Part of a small language model's weights.
Architecture: RMSNorm before each block, rotary positions, no biases in attention or MLP, untied embeddings.
Training: a variant of Adam for these matrices, 137M tokens, 8387 steps.
Each number is 50 + 10 x the weight over its row's rms, rounded and kept within 0 to 99. Layers, rows and columns count from 0. The size before them is the row's rms in percent of the matrix's.

# down: layer 7 MLP down (transposed), 256x128, rms 0.109, rows 16-24, columns 0-127
# gate: layer 7 MLP gate, 256x128, rms 0.118, rows 17-24, columns 0-127
# up: layer 7 MLP up, 256x128, rms 0.11, rows 17-24, columns 0-127
down16 105:57 51 37 56 55 60 79 42 42 52 50 42 57 58 66 48 64 60 44 47 37 54 49 41 47 55 64 35 56 35 48 49 64 59 47 47 73 45 50 31 44 34 57 51 62 55 52 51 53 38 27 51 50 34 49 45 49 63 42 44 46 49 44 39 58 55 48 32 46 54 44 48 58 41 54 52 38 46 59 33 48 45 47 49 48 61 51 48 56 50 45 26 42 56 51 47 49 53 53 48 52 60 53 51 57 48 46 44 34 59 56 61 59 43 49 71 62 40 57 40 45 42 43 54 45 48 45 00
gate17 109:44 49 48 49 53 44 50 36 47 54 60 38 50 48 53 37 51 47 51 48 54 30 60 59 71 47 54 55 61 59 49 46 74 56 43 77 44 57 61 50 50 52 63 49 48 57 47 53 66 33 59 46 41 47 77 47 29 51 70 64 37 60 57 36 56 38 53 45 48 34 45 64 46 62 57 54 58 49 62 83 26 59 50 60 39 53 53 40 65 54 39 50 41 45 35 67 56 49 47 56 46 44 48 35 60 37 49 50 60 51 50 57 44 41 49 44 58 46 47 52 41 38 45 63 56 52 58 45
up17 099:46 34 50 41 44 38 44 50 46 49 55 58 57 44 39 67 32 49 58 37 39 49 56 59 44 45 56 49 57 41 53 60 35 48 57 47 48 45 46 53 59 41 41 30 56 59 62 48 47 58 33 49 54 50 34 47 59 52 37 44 51 30 38 51 53 61 51 54 61 45 61 36 44 47 43 46 53 38 35 40 69 52 49 34 46 41 58 64 39 39 60 66 50 62 73 47 38 53 46 60 52 58 60 37 55 47 42 39 31 45 51 66 51 63 65 68 46 61 36 50 63 62 52 63 41 42 62 81
down17 106:32 46 36 39 46 32 48 45 46 51 55 58 61 54 54 54 48 55 52 42 47 35 71 54 48 51 63 55 53 57 62 66 66 38 37 58 39 58 65 60 65 50 54 56 68 75 51 55 60 34 58 38 45 44 63 24 36 55 62 65 37 47 56 54 47 44 57 30 49 41 48 51 55 59 55 38 50 51 48 61 48 53 42 53 50 54 47 52 57 48 44 71 41 43 44 49 44 51 52 67 56 62 64 58 66 48 48 39 38 48 54 63 33 47 45 59 57 59 49 56 49 46 55 54 51 54 52 88
gate18 106:47 47 48 38 71 42 61 48 48 38 47 56 48 57 49 37 50 61 40 65 54 62 55 56 45 47 50 57 52 65 61 44 47 67 42 42 34 58 57 64 38 37 42 44 38 41 54 49 56 66 72 35 49 57 37 48 36 53 37 64 35 49 53 49 61 52 39 56 34 47 52 50 52 55 52 44 64 66 49 50 53 54 49 56 50 43 55 47 75 34 60 66 33 68 59 54 29 47 41 53 57 52 45 30 47 50 45 35 54 60 38 56 48 50 51 66 56 53 41 43 38 34 45 72 56 75 49 43
up18 110:45 51 50 62 38 51 48 48 39 71 39 50 48 50 61 45 65 53 31 43 44 61 45 47 57 55 49 35 54 49 42 53 54 63 43 61 45 45 64 61 58 58 54 41 46 45 18 89 56 37 36 50 67 51 41 73 43 51 68 41 62 46 69 56 50 57 42 43 52 44 53 56 53 55 46 64 58 48 54 43 37 36 49 61 44 73 54 68 55 36 40 50 48 51 43 66 48 42 51 49 34 51 60 50 46 57 55 50 40 50 44 46 44 47 56 54 48 57 49 53 62 64 37 52 62 63 57 62
down18 107:60 47 34 48 52 47 58 45 33 44 59 51 64 61 53 39 42 55 59 47 41 50 61 57 53 51 57 42 52 58 44 41 41 65 47 59 35 57 52 64 42 40 55 63 37 42 55 54 52 64 66 31 59 58 53 47 47 49 41 44 45 64 45 45 53 49 50 68 37 33 47 59 61 59 29 46 66 68 38 52 51 57 43 41 66 25 43 55 62 31 49 59 58 60 60 79 52 51 50 47 75 54 45 57 32 50 32 49 54 53 48 52 42 58 41 50 67 56 34 55 46 59 65 60 55 52 48 43
gate19 088:46 43 68 53 47 47 45 48 50 46 48 56 52 54 68 62 35 62 63 42 40 48 51 47 39 41 51 66 24 49 66 56 43 30 77 54 60 46 43 56 51 40 57 49 50 53 50 28 43 57 51 23 30 58 36 44 50 68 50 44 49 51 57 49 45 52 31 57 53 54 34 64 47 41 73 43 49 46 51 50 46 60 61 63 53 36 34 34 70 56 58 56 66 64 46 51 40 45 55 44 56 52 37 54 57 61 45 53 49 55 43 41 46 49 40 52 49 48 47 28 60 56 45 53 30 50 51 59
up19 094:58 55 69 51 56 49 59 48 61 56 52 50 49 39 44 42 50 52 48 54 66 59 50 51 63 53 69 35 64 57 41 49 51 54 44 51 45 38 74 52 66 47 42 50 49 38 58 76 53 30 43 43 47 45 38 55 43 39 43 35 47 39 45 65 50 52 37 50 68 62 66 43 58 52 40 70 51 54 58 48 30 35 44 35 51 42 77 56 35 47 40 56 45 47 60 49 54 46 54 54 50 51 42 28 41 60 41 69 65 52 50 41 47 64 58 71 60 71 53 52 54 48 40 48 47 49 53 55
down19 092:52 56 53 58 28 55 55 43 55 59 72 42 56 55 49 47 45 51 56 62 46 47 45 51 45 36 40 40 48 45 57 26 42 75 45 74 47 49 52 55 55 48 42 53 57 63 52 45 59 29 54 49 52 43 57 45 61 42 40 31 36 42 48 55 64 29 57 36 52 39 61 49 55 58 51 54 61 52 41 32 54 51 37 39 50 47 32 41 58 61 36 60 56 60 54 68 32 46 46 42 55 49 37 58 44 40 52 63 41 50 67 39 58 53 47 43 69 63 42 38 57 58 55 35 33 37 60 41
gate20 096:50 55 59 45 47 41 43 37 38 49 58 49 55 47 28 36 40 45 71 51 40 37 57 69 61 67 37 58 47 36 64 50 59 41 61 58 42 56 51 46 38 49 44 47 42 48 72 62 55 57 58 43 46 56 65 53 49 40 61 67 57 42 48 63 60 35 47 50 31 34 64 41 57 50 61 26 59 62 43 29 67 54 56 58 31 43 64 45 64 53 50 50 47 53 51 63 48 52 48 54 50 33 52 50 54 52 54 42 55 41 49 61 49 56 42 43 71 46 41 59 34 58 51 69 54 60 61 45
up20 091:55 64 68 59 53 56 63 57 51 53 54 39 53 53 30 43 47 46 65 60 64 44 45 59 63 65 41 49 35 53 62 38 50 25 47 55 55 50 43 52 34 47 42 55 32 47 65 48 41 50 57 41 61 55 47 43 46 47 42 65 54 31 45 63 50 44 29 60 24 46 67 36 43 42 62 43 48 60 49 33 78 40 54 66 51 50 46 40 66 55 56 34 49 51 55 48 50 49 49 61 53 39 51 53 45 50 63 46 53 47 47 57 60 51 38 42 60 35 51 58 34 66 50 50 40 68 47 37
down20 094:56 56 76 45 42 46 31 47 57 56 42 34 45 56 52 64 44 47 57 55 59 59 45 44 46 52 45 35 61 48 48 47 47 55 37 70 53 51 48 43 47 46 39 58 40 51 40 56 41 46 33 59 54 59 51 63 47 37 48 46 64 50 41 57 32 62 53 52 56 65 26 52 42 45 31 55 39 29 58 51 58 34 58 64 56 56 39 60 60 57 47 41 49 72 62 48 31 63 63 51 67 70 36 57 44 48 59 56 34 47 35 24 42 46 35 51 55 54 50 47 48 45 52 41 52 45 38 52
gate21 106:63 71 57 68 45 45 38 55 43 43 32 54 55 47 51 55 59 57 57 50 60 43 43 51 62 57 49 43 49 35 44 50 48 46 45 50 52 35 41 53 37 54 57 64 43 41 51 57 66 67 36 45 61 56 47 48 52 45 32 45 58 60 31 37 52 34 45 44 40 42 38 41 57 58 50 37 60 51 53 70 37 74 37 13 44 59 49 44 50 52 43 52 55 52 41 57 50 52 53 54 42 58 48 61 43 44 40 41 27 60 41 61 52 47 52 49 32 39 22 51 42 54 51 41 64 43 47 51
up21 099:45 44 52 43 39 50 42 41 52 39 30 69 47 44 28 38 62 43 38 53 74 43 55 47 62 56 45 48 53 43 56 54 55 44 36 57 51 57 49 55 39 52 50 44 51 24 63 59 49 51 47 57 71 45 35 47 51 37 41 58 63 45 43 42 51 32 42 28 51 46 45 44 54 64 69 35 43 75 41 52 58 54 43 31 49 37 45 41 45 51 57 47 60 36 56 53 40 72 44 45 46 51 63 55 40 50 53 66 35 56 52 66 60 56 54 46 61 55 32 46 47 61 62 39 55 50 58 47
down21 101:28 38 39 42 39 46 36 39 71 46 51 49 45 49 36 42 51 29 60 59 60 57 44 50 57 52 52 51 45 29 46 40 51 58 49 54 50 57 56 30 36 50 41 45 44 57 53 41 33 47 66 23 29 64 42 44 49 50 52 66 49 36 55 48 56 43 36 52 59 38 50 54 41 45 49 48 56 55 56 45 57 55 47 55 61 53 61 45 37 44 49 62 45 37 34 37 44 51 38 62 56 49 51 55 52 50 63 71 59 47 53 41 67 42 49 44 55 51 54 53 67 28 55 44 53 56 60 18
gate22 080:64 34 49 59 42 70 50 67 67 29 58 52 54 38 41 51 58 48 78 44 68 35 56 42 45 64 45 59 47 44 47 43 52 42 50 35 64 47 34 46 49 49 46 63 53 43 38 43 52 47 39 49 45 55 54 41 60 64 46 42 59 48 39 59 49 52 52 48 53 35 60 45 43 45 60 66 62 53 50 59 47 52 73 64 38 33 56 50 75 66 45 60 56 56 70 50 51 70 61 49 47 39 65 45 57 54 57 58 48 43 59 60 56 56 46 30 50 38 52 49 58 54 47 42 58 34 58 63
up22 081:32 54 55 53 34 47 53 40 40 62 37 53 61 75 53 72 46 42 48 61 58 59 65 48 40 51 43 60 43 47 47 57 59 64 33 59 43 64 44 47 58 43 64 49 43 39 68 60 48 46 55 41 41 57 55 51 40 40 48 65 52 53 68 25 60 59 35 39 51 32 43 41 42 48 55 39 57 56 52 48 56 51 45 37 47 56 54 57 16 42 54 48 59 61 40 37 49 44 51 48 44 52 47 55 75 42 51 60 44 47 44 39 40 59 58 43 66 67 60 41 40 56 61 55 54 62 50 48
down22 082:51 50 40 42 48 54 53 61 62 40 43 68 48 42 33 49 67 45 57 56 46 52 51 32 38 50 46 37 56 60 60 44 54 62 43 50 54 61 37 46 33 56 54 70 68 61 71 37 68 44 56 68 52 43 42 44 54 42 55 63 67 53 38 46 52 40 43 47 60 46 33 48 66 47 62 53 48 59 59 38 62 66 58 63 56 51 60 45 43 51 51 29 41 46 50 73 48 53 42 40 52 54 55 64 48 62 61 66 56 47 63 37 52 38 41 39 59 53 48 51 54 36 42 51 40 66 46 71
gate23 099:54 34 41 40 52 40 52 39 34 51 59 52 47 55 50 30 51 54 54 48 33 43 50 59 52 50 59 60 55 44 52 43 56 33 55 58 41 48 48 44 55 60 63 51 49 55 64 59 57 52 45 56 49 67 45 35 50 34 70 60 46 49 51 57 54 36 55 60 55 35 50 56 58 60 53 46 69 43 44 54 52 60 49 42 41 56 54 39 58 73 45 57 35 58 52 63 34 52 38 51 58 54 77 41 71 35 48 54 45 55 66 49 44 35 63 65 68 44 28 40 61 58 44 63 60 72 56 35
up23 089:48 48 43 47 50 45 49 62 65 45 51 42 45 45 58 46 54 58 37 61 45 59 49 51 61 52 50 34 31 39 68 38 63 45 56 53 53 51 62 57 44 69 63 53 48 60 46 48 43 59 51 47 54 70 47 40 50 52 65 55 55 57 63 53 37 40 37 48 55 36 43 38 44 64 52 45 69 52 47 32 54 48 49 48 46 62 43 45 50 64 54 50 47 49 46 46 32 55 49 45 54 55 73 51 57 50 44 57 59 52 62 25 47 34 44 51 51 35 45 39 46 42 48 55 64 52 33 00
down23 099:62 68 54 47 62 43 48 56 66 53 36 42 49 41 44 40 45 50 39 61 65 74 36 51 47 40 42 30 30 42 39 49 45 64 46 42 50 52 50 49 56 60 54 45 54 50 33 60 44 43 56 32 42 51 58 58 52 53 33 42 51 48 45 42 42 55 58 38 45 54 53 33 47 39 32 57 31 62 54 31 52 37 52 60 42 56 43 45 29 45 59 41 52 48 45 58 62 62 69 40 49 39 48 59 38 69 55 48 49 69 55 39 58 42 33 52 52 37 55 57 45 43 57 57 51 33 48 25
gate24 105:54 40 43 57 54 56 59 48 53 58 68 60 50 49 49 46 51 36 44 48 32 74 51 40 43 36 69 65 42 59 49 45 27 52 65 40 42 55 52 36 45 53 65 57 47 45 41 39 54 56 55 52 40 50 38 42 51 63 54 56 53 44 39 44 56 23 66 53 52 58 52 51 51 53 53 46 53 24 28 48 46 48 41 55 52 43 39 33 53 40 68 57 46 48 74 58 73 41 44 55 59 58 48 43 47 59 40 66 54 40 49 56 46 59 45 27 40 42 39 71 42 53 48 51 62 46 52 53
up24 109:45 71 52 66 64 52 62 43 50 38 42 48 69 60 33 44 59 49 51 66 59 44 58 39 58 49 72 60 56 44 69 60 40 64 63 43 46 48 60 55 53 54 42 62 55 26 52 58 40 62 41 57 53 58 57 37 52 59 49 41 38 47 40 53 48 50 49 29 22 54 52 33 64 44 40 62 66 42 36 53 52 40 40 32 59 60 49 41 51 48 49 47 34 58 49 42 66 46 44 42 36 53 49 52 60 54 39 45 46 32 68 55 48 28 43 50 44 48 51 46 57 46 61 44 47 38 52 51
down24 105:46 42 51 44 48 58 22 53 44 53 50 33 56 30 36 48 46 68 42 30 35 39 54 47 53 50 41 50 43 56 43 67 58 46 45 43 58 45 64 54 45 48 53 55 51 57 60 58 46 53 43 56 51 42 58 38 55 45 60 55 44 69 69 65 37 67 56 52 39 42 53 61 52 51 45 50 55 58 59 52 45 49 49 52 33 44 47 58 67 69 43 52 37 50 44 35 46 54 49 59 45 53 42 68 34 52 62 34 46 48 48 51 55 61 60 66 57 57 45 51 62 35 78 53 29 34 53 26